Weights of a small transformer language model.
Size: 16 layers, width 192, 3 heads of 64, MLP 1152 tanh GELU, vocabulary 32000, 15.7M parameters.
Training: a variant of Adam for these matrices, 4490 steps.
Each number is 128 + 24 x the weight over the matrix's rms, rounded and kept within 0 to 255. Layers, rows and columns count from 0. Numbers have three digits each.

# layer 9 attention value, 192x192, rms 0.058, rows 73-145, columns 0-191
144140124119120119135122130129072140147160115092153137098109116146119111063078129140137169079142130139127140118165083107168148148144114139137112136140126099120146111144149121107112132183125109108111129090136136132122130110094082113118124117164068133111130115140194138122079135102181141134122076152131117085127119132105151121108117098117121139141158127143142156102153100140100133114139103127110134129131134137116172128106139117153140132117106100134146103147075126123125134139162132141061137095165094149125158133141154101113121128144139129158092127131209110102170132173141127173
118142112133096142170126157134142121161127129122139133140084135135110130126097119097138172152101117136112128117127187092084092096139154131120129137143152139110133155159116131103118161128167093132135106097142156141155137112136136112118132164146134152094120110127156128122151122115100130107105086123106130158109119160104119104185147113130138120141165100142156096138114146137125125112156123139117119122141155159123105097108147127125123106030130099139139144105113143129108181132187130114125119141109125164121109129139150146118130139077123131139164118126168139176103126173125134098
087148128120092188162136108120092133190116124139127114132158131163108123096102146229092118145129117125134152152168156099184063072120086137153110121136169063134140108117102155077116127110093094136142163155151098137165120140137140140137143090118148164136125128139102100152112106125177084150161140143131123188085112090113090121065122135112132067094083082107127170137131102136106176173137126100144154169166112105115121157139140176155126116118121134138118123117085110139086115155118141102098099102128153128152116114136126150178125143112122116152124116124175127172118124130154109133
129140127136136102181090122141129135186126120149106144138181112086095127167105121107142116156142122142164132088138118148133110135131134133140127140142104127135178138125105140136124104117120130127154072125091156063121077136115108177114108118147094108175113129101156157115163135099131128144124127146140107133110150146126148175122115140068159165093112116108179146110143129146166104162081149116153149118120077156163136109161154077089127130116108099096162159151132134125131120139140133115114154138134064137145116136115116118118112171169084134099085141161144110107114114081152107173
162140144125141121153138098124108127154124117174118150156120141102106131107126128149154145098127104097122160127101111120107110127115097144111107123151163143146101151162114161122127128122111146124133116159156132103152113115117174134124120147148138138110147160084178099134126167135150097123132077157126095115108148164149116172157195157115164124157110069089139143123130108098108151125102119115119101103157119119138159098138134087087122154085151171130155187135142110110140133135113128084098107118137112146142113098162105092145128078117106127152119128124162131136098107142135143100
156125119105126154117119089139129113119103142125170102109078143128155138084144133153098127120149130122137104153141143109162122128112093110104141124142126132133131150141193164067139097125122154116105195139121147166114169153141140127095154122096152131120117085147110147093113142127127128128112116143122102082134127096107137081111132098113147173139112126126133143136137089129121124145116097102116157168170147146160149123109086116156134128163133091148085110150127104135147135160148118126144103101129166080153172175153125143122137095163111107131120122126124110104113156133103121129
092151129161142094151126135152149123079117118169101103105151126183109127138091150115152168112100131109087163131130107164085163067149147113105125172123102156114100123113149103110121175125164129145111143119109133142144207064107102115130094149132080138103117152166123160134097131096128164128136133099108180151156140086118152073110129189169129130094138153159121096101119167145086091107189136144099081105132128155114153150118112117156161120087111118139128134051193138107031128107110112103135106124143160142122114128095139111100125120135150112159146127134121153083126160166069108106
135064099090104067142138131140087119074162128158122130171102151106128135116135134109132111154120113161082130114137119102080113113116133114132141127139126111170133127138204194149144123170152160138077065106085167213114178147072107107133171134112140128123145139138174122097199144045144109110084148161103092125112183112118175139157113103132092120069151082127118132151150098128160103106124105117102105119099098173146168123118129105091110111154136163134100063154085118126175161120168120109116119153150160129135114026112105083138169211133080107141109135135099133131170163118157104205
136161168118053061135125131120115120115112141204132138123135109132157133169169136143163111170133094105162151127131137170109123133130124076139105133113090079122143118113146130147162103071092113155083093152084134123136127155103076157105099121111153112138141119184123155145147131102128127134103155135168177137108146118127149155117146132144110117160148149152178145142114185114170144170113112173166128144101135125091096131163122102147112177137101088128121089130118120130118122107118123168138158149120120126082171113127076134126115143157134148090090148126129107142120143103137129107
178123106099143104110118132135145128142129137103110104120097147141067111131181149074136154128119119150123122123132123174060097080133140141110108138098099173153147140165135159100115130117166095114114123134104126177103159115104113127150127156114118112154135124143172166111165147109079143108122090080115133153113146151096141127151139117113118135124125105142118118134119086131081109116175113109126149098147137140130093135129098111175158111060136081134111115131131129134128139139183118164134111100148128156085118084118113122087118146174115137173131147159156145125106160124131130126
163117160129195115093150108141117142101113119164122095113127156145154124174161132131153142133122150135095125117101151169077151150125153134144139114106100158147121125099088139165124133134155181131095144100138145114118140099148128104137131101125104089139157158094124121152119127125134120115118117121116160083181182136126082119138105129152098099128120138125058116157118132108139119091128132157112086080111123143092128133143115150154138129144131139151112119136139124128162125095110127136166125140132163144105084097126114118137147086119127119144115121131130147096136139126108115111
132117134098214131112124088115112126115127118133100151152136145155081117103121100093135132099097141078134098142147088147165133154146136177138141149172149170114143155144147101144126090172126132099165117121119131175147101096104094137100085116159093132103090140126146121089132157110098156132113117089113112122110168103125163110163131161104149144143139118110086127096137113112140094106130145094113144138160128113115143146133124131145139150178142203100128150153122139120163134150116121128091135113138143132178153148130156113111114158167120097113135150137025136110145108153142091123
119195117141069119061106140126146137172113078169113137126079108089124137141115118124166122107113092131147116185109084148136177133126147155130147151121150071111145142119173073153161100090103099132184091131114145125093163163144162136143100114126122099120107150138134180137125110139107156138122143124131134134153054126142153152145158168113146157109178154108144132136123151119119162120131103151139135133157110113103119130129132032113112143132123136106149144137155114125146131139111114112123137151149175112085094128096065124113132117134162137113073127108167146117132164109097111112
132138102145123124128133140125166127100106125104135126070162129141158132130117139099093110190136154129094119120105230151130118090119135087139148120119136156096145117122149106136124137128130134130102143130158153087140134172160147116115136129117128166155159141164096123118129104132123119091114130104124082158138140113125099153128098081129116107104133112153124123160117109108148145129148092133153162115131141138095111147107110152128119097160117120143101102118122147136114164133143131116156114159126132121135167157143159168159125138147071119105168145144075102167138131114129159080
137195144090086236117113108131087124103096129121074119163130153141125125158070096161134126142135131134087138141143159170146120135137112176154120148065133130161158129113057121100138119155160136098155101119133131073093084108134121096158117065135188124138159140085120094126139101231140174145129187091160109111132179104132129140129103179120096114069098144127091138154119125121178126107112157160143127145102141117091093099138118215126125058162143086146131158110155125100148124178109127110117114160111122142162159075122137145116176120093147127096104101154164132123130095143094144110
104056119145076090098128136140138120182111160104177137171146115132180128119172142104136116107147128150151058148115046078131110162138130092117115096115152117135133134147150114140133119136168101133142119131154099121155081147168144120099130112114149134096140122075126102133179150089105113146114134155128124116156117140140121110152123106111102156143126073123159136138130144135091125135084136105119130119115142126177128157188113098099146157125135185113110196148082118153197142119124135179068142140128118136072126102124119143111104103124127138102126164116085141097140135128156137088
130176124155123169041114159124164121145097071096152109097132124162172131100106095190099171138133101109129156146146136126157167159147115121123130142143090115134096138105106081115126144165179077139139146101177104088131131121158158119109114145119087110163068136139120128142119106150183096129121083111090142107134077122139111097135097121112149160089138132130127045100130173123085125143142160142136108116210156119121154162114120153146121133093132060123115163071156125146097153150114110146093123149144148135129127249125155149135119088128150125132139080130113114113157137146104169098
149129130109112131122129113163132128149145136154116125144148146115150127175132115110112156156106126147161151079090144164119130091140121104143088104114185166129135139146121117100122154138190102131133139112132129085118096129128150130104103132115116128141119146096089088129180133141133094103115106143113111129153140137174091120138132144145131125140122100113092064142147156104141103111123173150126116105169117158132142122152146113068121151058147131103153191133145097132108145118121137116088113161108127140102069107115129118133106098107122112141146144162131150155114111112119124130
118110151120118134187110129135144117124150137167155128172160104077083126119092136121158169126108085112120123096100160151111111099127135146147130135136174127134105145143089134116120142089097150115139124117140101096130147101145152141148129129135154175085152137112123129146088098084114129091167117145158108180115132135122150128155185159177127132049136157138129150196103100133172154131145115092132089156089118147161097050133172097115122120074160153130150102147049144110104122121156129080128119097127105101215069113106164157127114118081097140102154170104135129185081074125142121155
110110125180172123158137102134154122154132117134188129089124119124155130113120133096109125133132135118093131120112109081141072147121158144110169120145119116127124150104097115128120125150132151129146125143143164060152123121155162110128121119104145131155157111095120150124134126100100114159142118127123139139161123122104144130135137154113135119116130146133142120090119136131105141140103126116140161072110127139147140137137113109095130158158107163115146167119162131125163174150102158081190126151106072159102090175106131133130128122089110122124132108095137108090094112141121137080
134164144130149177128148107106107116142130102142121125137112139093150128122096137164110121118100124090123169178121156103187122136110105156145158124152128116132130125123162121145144116116126128119131138138133172118110067137124144130114139125113133133130114134143106162120099123141174122135149099133111104116102135116150116174093104117125162139136133104086119131124153121111116139176125118138135188096114122124099148111129128115109126131157116109117136091121186113121152145137145102078156107135155128121111131141156168097173131090108123133129113093113129124128132123146148142095
106094129130118113133130132137121135079139119125092131175178087126155119150126152152098099111130125139139107163103093142107169152139171120149158121087120101117117118145106154162158108142124119132133109145148084144152089118132162133114157125085136155128127147152133118149152127123099144124123121085125139190146109100113131137168126148176124157126177111132142107110088171115176110119144141139138090114060140130063059139132152079120122105171142137125122137129094108108144089091123132155136144150103201107103114147082091144069102099102151150091114149115091161132179117136090125126
141121152120137134092112119119154137142138088159173123118083123109092134157194132099166136164130098128107148096155127108176126156133106149122171110119165108147114106077077098108123109142100134109143125122115076109101179105149153143129102110124087083205099169122144131124133089183125102150119138122156152107146163110126138133134144138112108121070159175070118081119136148158149090130129099132120123115153077103106132140097161123108097174149109161102123125113101126136161168166109115110161129157140115169139102119105064106078131137122143108151105127134122122091090127143103141142
092135133149094119148139151125089133090157140106102146152147095117127153164090122132115152151126121115139094111124099138126109112154158112149142122136114154127171149091102110145124122133138117124150089102155137137116018110111075122129109148108176123131115083166105105147111130115128140138103116156177126101149073129114111136147105113143105132152178122131121144042140157115156141112127160122126117117178139161159114168170144155085116119117130132127167142146125117104093090112112126142115108154108113157134118160124138106140114171110114124105147142156094171174133103127159120119
163118136128133113138139088133087136070146119166118108123102152142113111143150126120131169162137107143103177109112184135128189136116139116127167118125172120125097128124111159132112123140142158111097181118112145134126130131150152105129138114135124129142166157131158127124155134159176114110131106107148089055138197127139105146164121102127113118134130141108104139143126104088166082107139106175114122109144146149085127091076114131120133146137149095137137103128159124095145161117105107127176092101100134176136115089149101089142139106131140108173089113142174137116129125165105121099
148099117097126136126144126116130124102150105147157145161085134122115122091126123144117116174132115075115158129134135106128086082124117139140152141166183106133069144113135100133134128127095127125120084124110111221176150135109099141132123074111125157136121156143129081079150110139134112108113158114159100132052165097124153136178147115146068107063154151125141111148142077114159146159115115092131102160131128102158107129093133154099119180157146209118135080102082104127135191117119104096106139130139120148170166115176185147111146161173077118103161113113088110149121124168152130163
151123170134157157105111109131131139133138138111150150125135151097120136140141111176134122089163129119155106094110101099098123166123110114118106130105152142108148125132114136114134133118153126130130130151141171138114103153135135126139108106125115084147123099116162108144094116159153124116149128117138151070149118119130113146113141119118115132135109124111104144114135107108088146131084177138145129130185153117160121098155148121149146163106159139134156174169145139138158127146117138141128137119120147154129100100129081141138124113133140098123096126136179130121099127097153110126
102145078110054144068118137139182124163125146116106158148113130113115124133131103089146121137113143107152115137147117145101151088144131130119105125123157108141136119113126118115158112096139103147167109141114149128143204120135155121143136123133133162115123165086137093103168129171067147096138111152098119145112092166150134117146182184166093127146125139128148134166121163141099121126164138118126143172133118114109104132122132095107113127060149177108129168114118091148119106166132134129054154154131107095089109122111124131056133102171147156122161101125097153184096098108095136136
162120154154112142152136163139142128123130095087128118131109147136172128138113120162102144113138130137110155132143127121079133112134154129130088112125125141137129127162123135141107143135189121166093127102166144134093115138120151116122152146137126120141151119082131128134140140133128069109116156101118167114135118134128118127107122114146083113145115114154095123167140099129174139090094154128111080103111117149185152111133127169114126084129149094141105147110165144141126179116152133118160126139109149108071102107116149168133116097112123132102163138126155129177136107121192142136
157149160098163139129139123110106122153137110159094110118102129116099137134149123111160157128108154081158136125108137161167199178127121145154139140126123164135118132124119132159121142142113094092139129125150095065119117111115151136129107134130115114103110169142118180115109144175159096138132067125154128138166157160142152137160136160112168103178163151092065107149143143098128112134160096159124148105119127104094104120082161118141144172109137111113178086149157103125115106108130098078139110128118119142133170163135100111144120110121134138129121103120160138169118082127091126124
142150137144134147073112136125132148133101118124111120108129144144094125181173116125128126115123164179090122122146113095093108136125116119107139158123101145132121125087094089157113142132148121126135113117136093146078143133112142139136096118168095067113136178113124134162076113119126150153129167149123167131136100129150068116126129173173134102068123142122110135144120165142130176093116101102130077115150119129093124176109122185127126132152124149148086148124157129151093150137094136133158120140122146125157087099119072135193131155098130112176155118135075171109098180133137120142
142149116128200175110145153136186133139136106090125121138125142107136125124143122091112153101113145142100123115127104087110105103127124146143127123157108178122068137110107171101113141120129124125111141121143125161124149116160180122128193163123131148143116113078105119135075163153138101112126123098095088147143082126121131115099143149156138142139119121144092118117093145123089142095139114083102089116143118123148113122089133136108130092129158135162140165110112127112106144128156135117130108115127119100129097169150166192099134083099139127155195154134127152154116079135106143131
121069134150187130177148110136138128089146146128155139158151123112157121128157143117130131083122119145106140106110099107116106111118134135148138108135105169146079144146132167098127146105129167138083146115099124156107097117118146104144190151110138137126123116105116111136105127094119117118137142115133096157135172129108159109119089098143106122080127145154136099126118127151100110138141117106117123063098138141160105115158101105114147094143139136146129117134130141122131125088145149123107095111154101108118112110130175131086127098097121136142142174123154131068157123140137119152
119093101112108158119124126135135119130096132051181122100112131172165130087132125107078080072137120137107135139148101092158065131119115144106136116141135120146167103150136164111099156148148130121119119110133111140106122145138161130153187134114098106168148125086128115113116139137142121129136143136095116150122131150132141128104117119122108106109083102159150121151141093175104122134133121108125133116143142093123143128156101164114148092112118140126119163106140127145171124186145136141108132124126108099116141147106162154110131133133147118166120110132125135074139156121159119168
108101157101180153107135090115119126056131126131135144124151131140124121096155125135102121150126124117108099127113119147160134142126131121154157133119146145129139124110125154162108103148127151101119127144098126154149068128117119116122114110114109137171135165130094100129110136126158160129145138094128137111151162115142126149138087117128120109109137126103101142120136143098124120126111142153143138119136145114078112119138120132153118158179149157129134110152121134117162125124076151129150134149109142131165162146139111114165124173133124113140096131132049129081157121125124088120
126092118144152109171146109117081115140143144122162125120119107154138123104117122089139138159139120096131148071134167174183128112131129132140157137132144146130137123100128146118103137137108149123140137134123181076141116128121121127138090108123116137150155117178128107124144075132154088141141070154155116101127169124125115128121108083096119083103158151131119125102141101122112116116168118185117143110084127118113128149126136137109118156117116159090176121139103126122134127124118099135145130123138067175134137130147167089126158151126101105135131074148172103132146106146111109108
137085125132104107167152124124116116075127157115137142160139110143165126074111134088110140107138106106079090128101157095149104131139162117116175132146180159119120149132189169162119126204155119109108136123155138140116121139127122119126141138095149148089132129136162094116135147081159110141087125148133122132164100106126119125172123105118137122129196111129111084107141116113154127088113080108117126059115190130062130146127138129093111138143130187118116154165078130110194174158154114107131137142138165150108160104133124144125126155079097102131100117137106167131154115153101150100
079113137131125137115131121136110134112152146101158099130099120175104129059135139106147133122147154133159101102149118149169134105136139155152095127109160125141151080129102149101138141165119122101130148130147143125102190070131097114144116110160142147080159115134134114139126150175092118119156111145132112130150115104097126097108130099143131080165118135146124146114139093147100107082193116131109115168108105130170152121109121179139130109128103099120141160134088129155101093153119119152081135111118100143140145083133150108114157109116156134165148105125149148156111102152089106153
144155132086089141110158111119112111120108133164110139145131121134167131144135094156147148140102106108142190164111126174144139081128113129155141119132131143112115135146119107155136102104102122143100114120120114087146089124129112129121142137113118143127133154146109155100152150109163130126123096121137089107107153138131137194164120113147123153117118141131148121129123137117152127158133124129142141132103155133077126150141120079099124118155150122118122080104168104123143121119135111123098119152155125118124188152152148110131133094145113148112093137130139126116148121148111155093
142110138068125118122101146112099126148118162079116164122101132126106125159147116115146148131106130133167122129138135150130148174126128160145136144101102157152128140095071160133143168164128111106115102142125076114133156144149136147163112139114146118128118097143157148099168112143159128154128161120129135128084170147103148117157102143093156112092131143123117104146122113143133123153114114143140133159076137133138108112099154143134124139157111091137132130103119115127134096092153124121097148134139097134114166115107131123096133173141103161133105099151158108067122130127095142165
118084128167098095151140123121149111112144131110189121107142108163159125121127135091088094157152131099102130095162186128177094142138139105128141089141125103132122109116128115120113107149126142122097163120113120112152139110155104145116138159114190111141119082165100079148130114139106138116127188158135172138137145128122106073094101126149106148164097148143131122117122132146150136119127154150137121158094144149152160160129100197162116138172113103123125111095092145154114142122107148165155141120096101113139157154157163154122119158116143128090181129126077089128114150132162157117
092126129132094143128140118122128104144115137143172120126145082158207133093122153140086116136147122135116118159141130099170079130118144115143127122140116085123155122073138142108141119170158122127149116131150122152114130133135131122150130144101143104087096101144073149134101153078127119147130128186147150167126096094099142120093131179138154143079143134151116098127109157152132137170126114116120110133107156132093129157156112169107124097150103133143078141126137094132135164164119109110116132130114168096121144156098116166128138145106146132109126122130081148133111125124102103098
096149105165120128099114156128143128161131103103116154118146152116121131147140127136094118131127145135138060118124129081126126138133135109118137111125125151107134136128165092133143132113162078119145115123138128158140079139154136147110054138139141128138080149114102150131129146150100157109092126106122136116159067118152093135146117136127083166173176086118150152150134164111101126142136141093140163153193142130157099127118129127155132168057130153124116155136163165129115118138089138139148144143136129155114107153139113112161102154133145146123165142117059153172137166091148119115
145156110125107116143116122125128115127157155159066143168121116068111121234125119149127116166146112084129151108125115147063080105126112094127137117131116163145096160137096134121129133076107158146117122129096140151163077137133132147132139142119163140163148103158145070126184122138108122123102126158156080094057156144123124128139133152123102143142117149134144123089112121130152145191087130144125145144173138128182148137165108109083097121124146105153145133109153118122106109116117144126114108137126074119127094121173156151134138121213101125072158121157107114135113130133167144110
147172135113121169109136162104089110148132096108153134120084150115153132126107123175110130094117130157111168165132136123106138167127107152118167150134093104138142129105118103121110138124070110166158142120206155142128129142132146150147146161133143110122131119105139130129123135125159129117135073150126156143093107178114086165119147142143147130129105136124085142130126055126101188118137103156115105109133149130143137134142138153146144109143134089145156084103188119125087135126141123132133082066118131093115135166140186137136138110107163122137134079119175127194139109117164168143
162088144092134139173125146126113137113128105125182106137166142129140134086146128188099109097159109116146142065130094052146097135130114098145121126138087106125067127138109120129098112142104170133138104126141061126131088124112131144126128128126121126147087135145141111162114103138150153167138099132157149108117132132124150166114154117124099140087160106123169178131129146127158132151099135061120125128170123128161118098141142150184117143072137123142117086144064118123147137143106160131106157135124110166165090143120110131152096140119115113129108125103177131167167091127179097207
135135109139180165207141145133127139146120135096120130130095131090138124123102116125139115107119140123124109168111155167112160165131147139131075144142119141127108138073196163141117160109112143117123108134169184156142130159102127115135124120100149159093123075136113124121082116115121123116101091137139126131116122097118154086115129139156159114139127141140092129145124131106080155134095103183146146129084160138114120092094139110138107094141104156146166132164085136115152121107156136111133125124142134103120142126132179120164145103129112172094152108104144120168160112128133140115
112119100146152105114142107119083124078123127163167113114139131184127125067121141137138142188149112118131136144116175156136170128130110123123141119128134097125148114101128122135140106123127149132132155143099122133129164116143107114109123089106129149156139126185111080151135108132143141100118103115140142146110148113125134110108119105150101136134127116113126123104150135106092120118157158180159126161120138135107123146143113134177108135138126111135136094115109112161144131147101138159128146118102130158173171161165130112134146145131149114098141088117104102140133161139123116119
127135149137115120145126161123129131180133131125093143114148110124094139176128157136135137142127120129158096139096097107084132195132132109120112132126113100128113136155126094119146147114118101128167096148150109134193078129096137139094139140120187148083089139136167139145152136101125171145112057120132139132138115139113143092175126137097133148140148090094131136117120173114083119145103133179147166111182143099163050110136160080172140160089123102147158113157112125114101104093134156104112133161108146143082128106102080136107087139144141148103136127124176132134147129153122154105
074126101122074112114115149125143124155128106141106139176154106130114132120102132104134153159148118181123112165127136102133105092128115104138111144136162105114153124079157096105152142160136095129161089143138132211127101145139105103124093113127145122101112136180090163136099106080164138158098153183154109145106097077138121157141100114116137151059171104134130112108143118129144108138127122147127111161112101129139109120129136103074115103173129142139125087140118136125083188124155104136109136136143175145154152073086105136157135182106132100110116143155127151153154170135126114113
143143123130118162140123138123151122110128119121100145131094169087114137167100107163152112140125137107128153144109174135037183120128118140102097126096148121126111150127164098160144128087128156118101100117134134137129112116149128129119137124132139147110142102146136118124127114160101164092120159118108148146100118121155129122193113148175127167171124136109135150159136120095119151132093141149133096194127105131143126086110143122148116130131159155127158120120119137114108118108130128129155101146105131106153109110126130107161137087122131140082151099109115115179123141130145154098
185111143143086092161134131126113122168106151098158135081066133147133135150135109101098134118127114147162157123153156071049131169121134090110132117118134136108140124178118140134120156148145126166115127127157137110127154161137148119104172138156116124082111114119153122113176160089136057116103095161116134113115136161134065124119148071113118100223093068147137127143122091146145124099137106116104105160179133145184164174126130173147162151093122126121076137133113145158091163161167141150083122157110111131085161114128113142145120112136088129138153152132122126178126155137185172124
168105129076138145168133108123133149177092159135112134114091135098122127191136120124129103124107106112125164139129106129138117128110132161141114113157120131139105127095126154136128166121128096119130141122087103169155120151111160139106146106132109107151081145127125140138125137144165061163108122158125122129090185095132119100110149108131161107126093137159095118190117131133111121180103106133111169148150126118089142145088158162124129119121105152133113110155076123115130148140145114067094137133148115113106110112116113117134129125188106142167132139112136128110139174145124130152
123131152139198131145132111123116122118121150142097134131096131104107108188120095107076133132138140131128105133096121127074152206126159161128133161172069195138125162128128125163126121136177133105140137135104187159093081130102145127126082144119102106104094128120116132102132136148100110108087113094131146094141107130143145100127083161124160147113163174106113050121113155120199097118064165129136115113178146139097133082178119097089125126143133149139108164157204134136122114111121133083146154151087162094092135156150133109123127164114105109098114121140103142084118119112122091154
106178127153136104088093125138148129112115148061118125093148111128086133129137147095114149127103143144116084132090183114154146113115145153110182132118137191117176141123149141146143144143134119102122142117139156107142108161187145111128140103115131152182121156150122166109123125096164155162153109151089045130142102112131079175083100102125126136100106106120152154150150135122118123151159124101126181120179140120135091120105110111134137058125111096130125127155161133128134070157169094126147107132158154138144119176108129118168093084154104136193066132164072119061138167128088135104
087145085157155110128120129131131130154118156129105121105156131169105124132146137112090101132121180137132061109106154130151130165138163091138100115126083123121190139108131108146108124151153128124166122147153128103156090114088146107127101145137156117153097145124120149139089158132108165166112080172111117100199102141166106126076119163119158171156116115106121155079115166125064108133062107115132153073102140149105114133148119116140133105188096140131135161181128134132136079140104155164177116133120117167161135142102085141138114156109091125076109160132067162098139129140115106054
153070103128172107142093124142115140128143120106171146110108130125141123098113115134154131152149146168146111124080112088129165164129149157118181128136119142124131163135140108098120160164141148106110181122150135101098109111109075115134173097116082107107113104153128143120113089154145180080125146123121110110125110147116125115161102087099167191128137144130118081110149108095130136123124164097144126102130127140127108128149110091174166155125151139132105138148132137114142165074143129146119133103154165135148073198144144098132093127122094085166100133124186117122084133109124097127
174119070129116099090141087141090136098141149162118118135101110161185129146133135122124116148135103088092138155155090145076103111137124116121144129127125125140077121137110159136175128165123160104095106092106100137152144079103124143083168121100148104127126113137112110129173144139153160138141141125160136110151187115101137122137150135153109098145146118157095073151112161141118073141179100149098102130104129086107155182140122162140149129069104113112105074058138087138172186176095129108093141170102116152115111116114139099129132135154109139147112161132136134140166106157139142163
132115136124137123195128144131129132102177143134123123134123136079113115132130131136128115104128133106139116118122132147107163129131118134100147128125092160127112122130152118125128142148084153139100159150159158098157132078145111115139123139145090141109131115142164096136125113130123083100135117085172130082107163136091151099169142096080122166121086091119111115121137077126120131136102176149100113107092133129134160148122112166160092170107149124112125145160125162091146117060138118106189158100163170136116113112168166141144127095187086128135133127106145102102133103122160142091
139084077127092043175126141138120126114176150142123112115176124159143123163103116128145133158123121156153105103085136171202169110137125132089138140158103148142142130144136121102107165178143119090133151153142126098137059124128135107132086138142080119098110143165126119124146102128171113116132085186128104096150128126142113140149133107085167138135143107108128131090097137104118090117112129152107121105136151142095184118153166143125108110138116122124141151124123128110087091096125092100148128131123153127160107186120136142150114122097143108164091132178164115117120117116081132052
173091108112121137158141109136137141105151125119078139110153140114105129101134113110112125092140070138129123135092093119132092133126119143115102144149146127128147155192141158157114159165146120137124097148199117135087128131118120123095136139144075152108073162121162113125110166157150074126117093132128095155133125134147121177154180121100167124101121080115079141148122120120086137105128102113101099148124126120108105098082152082109144111106144154145106190158116127102122145112152112103101117076157161101168124139139135126116123117122145098157177154160122141104115089089135111134
114134154087112139113148075114091132152122151184115114104143154148129138100135135191097131113140149101121169140104140119159147111121120080168105115142142096107154124134114119117123107135154115147132140128126153119137156110064090155116150100124109141102135111134109155137153109076138101096138128171153180177107130121134116127139121123129174092161123131135111132128134117122149178135164111106154169139133102133090136132149150122127130140116148103125128102122109152134113136099086133153111101147122137095134083136118138092139148129150107125129114129158157148113140085146163093148
148072041082096149118131096147134129103134113147109160133161133112159122160128111107111150119165100114115110124129133147144110097155109113097121137149144108139096112136114144111152141176143153126084121115121108160135148133130132142107144126087180154155105127094121103116140122128143102147089121145169137102122154106111133098145143145142145126115174131128103116132101193131134084162150093160129140092099166122120090150137148104119128112107132170141095147100089122119155143155144132101102134157101126143146218114121127142125125155120109102118107144134123133148125094165106131113
112081149123148181155129138115160110131109124099163133117155116086101127071106108140110131105122161095186132127128145093186171114122106148116131132116184089121152126134134163134110109091103107140121152156114141070149143122140115118129178134156162146119149123096079145116109107140132139134149123111164113148119142154135146148131145082133151142138096123101142200113121092125119137163144180098127166148141094114197143104096110095131111157161136176086125124137111127134134101119132129119165141088124093116136158173147154124116116124118160129137097115141164107133107108126135140110
142094115148128103132108103128115119140130138147172132136122124093133118174138134142108109134160111127133107144137109101103143142145104108079143117139142132116116151140125089106140128139105139128140161121098118125146104119134142150101105103111147093123124126118143127134151134147116136125096169122152166103165133122111107097125158137118121177155147146141102096139134163154070161124093145159119129098156112104177175178174116082132095172137111159106122110085124126139142155153110167160128132117113125134088102159142117103145109155101155118097106128097127103094104124131126149117
134153170122201126104123142110134116158131146141095130118132118148144131180113104126117065147124108105088106164151129104134083127140123133080126154151133118136109134136138111133122100111121100145122099141141110118162125140072138137153143116129089142121118171145128108114144153127115123166118150100107156181156119162141147101123170171096124164148104158108160098150138151118121198132091104100129144135137120126131148111104134104167117156152112202106146116095139152134147141104128142134112164135143120108061074168164151137088117123159148132120112132117178116127073126113136117146
158108112139142118110138101142131152131130152079092108137145115162081126145114118112150103158101104127072131124155130164143049099131123158120133151158141174133139127091126148124101127120129124110154110125087102167126158128116118136132108111152110094129119146144133163124155149141113131185118143143101096154148113131116126118132147178151131117125152156133134132134143166126100164116141100097117106146135128123114135119110132137101147120119088170102127123090140091147127118171114117139079111115136150119156091153115113137117153149145152105146104125151125152142105192102111094169
080134145113171164113146139128108126121124145137135131173161149094153134103161143157138094183114167154121095143114146080097132116115133125146177128156120108129104123058177118151151095103054149143113103106139129171139118114087165156156145106102116139110110159124115152119139132081121211154130114169103087126113119125136107110129093127183105151061178197106135149149134171146144121130108114054114139058141090156133130143112117055114120127200119159120173091147068117134152102064096140126143122119134145132130155148104107097138128118092103155097065151119136158149153117124103116111
139107124138116157160123101117168138145133120123124119122109136141105133148115122106122100096147120096129126123135121120156122144137153145106126109132141095120141135134156147099134127111128111126123123143110094105125162175109110159133132091099068157122133183119137123138112144120123106146117158112093147140149109113130175123165178080091115105163147114128099112149164158129087179110121102140116163120116082118100139126122143127167123151134117165100170176140119110148156146159149139133123148137134114148086080103148103139091122158136135109166121097083165123129113105123147126146
129152122110161107115124146131125106132138147135080158093111131134154130167101104138098130170141095152105107149129141108071104117129154123106154122137144121132169160150132102135121113143167137098136107106093155189116085137105152104136126149156109146073116082119131123110129171099121161135098152150107123144119105172131159108165104175160126150145141117160131134185117090107122175124106156116121116147148148133125132088164123123095124107113136145170111088153093179130104157121118152080134123119110136072154114154107148143137132160157138102087181128143083146180127162115149114125
166156148163119085145117129118144124120158139146172136141112110110105128065157158134081156063139117074142178138113146060133050071124105094140098128128153140121111169168133154164102122143130111131140121118149135151145127157135094157084106131098152111134155115131106134128114135122136048101090149088122143156153088104131086126110075120139117108164134077162137108137136151143106160127125134141133145112167097108153171156148131167084148147077118105124107155105143120152048155152126136101092128107105126128121080106155152126175135140139140135172181113157117123107129114161145142133
134102135088122107136105096147101107073149127174134154144134140110126125160112126115137112146138083104146137115155147169141118130148125135094118146132150130150127137124129117103131125176107166090142075153084100139114127094079122153118121104108125112142105082142115114100145106120098115097104182134183162156137143134105151055169127150108121193107156209123112093119109154130118117155104162158117099164139109124178171136174134174164116173167141157122139111149123116139122148127104136138110157129099134086131145150132098137102129139145139129090120113141149106175152076083127112126
099107135135120155111125101130140119143123105146142125129120135126118127096153125165139159130129092121132134117104144118160106164123121110151120126171112089136174110128131085138104137177101126153152152115171116128126120128204129131107147163129184102123106102126110126153161106130133120151144127146170141070110134103146062119119144134103189138106145070142086130137095139163111109139124099099146158089168127122081121145139118133143125075102114055132104168139123118148143147113162109132138104103122166129157107145129117137140114171077106154125116136149143129075117129138131121158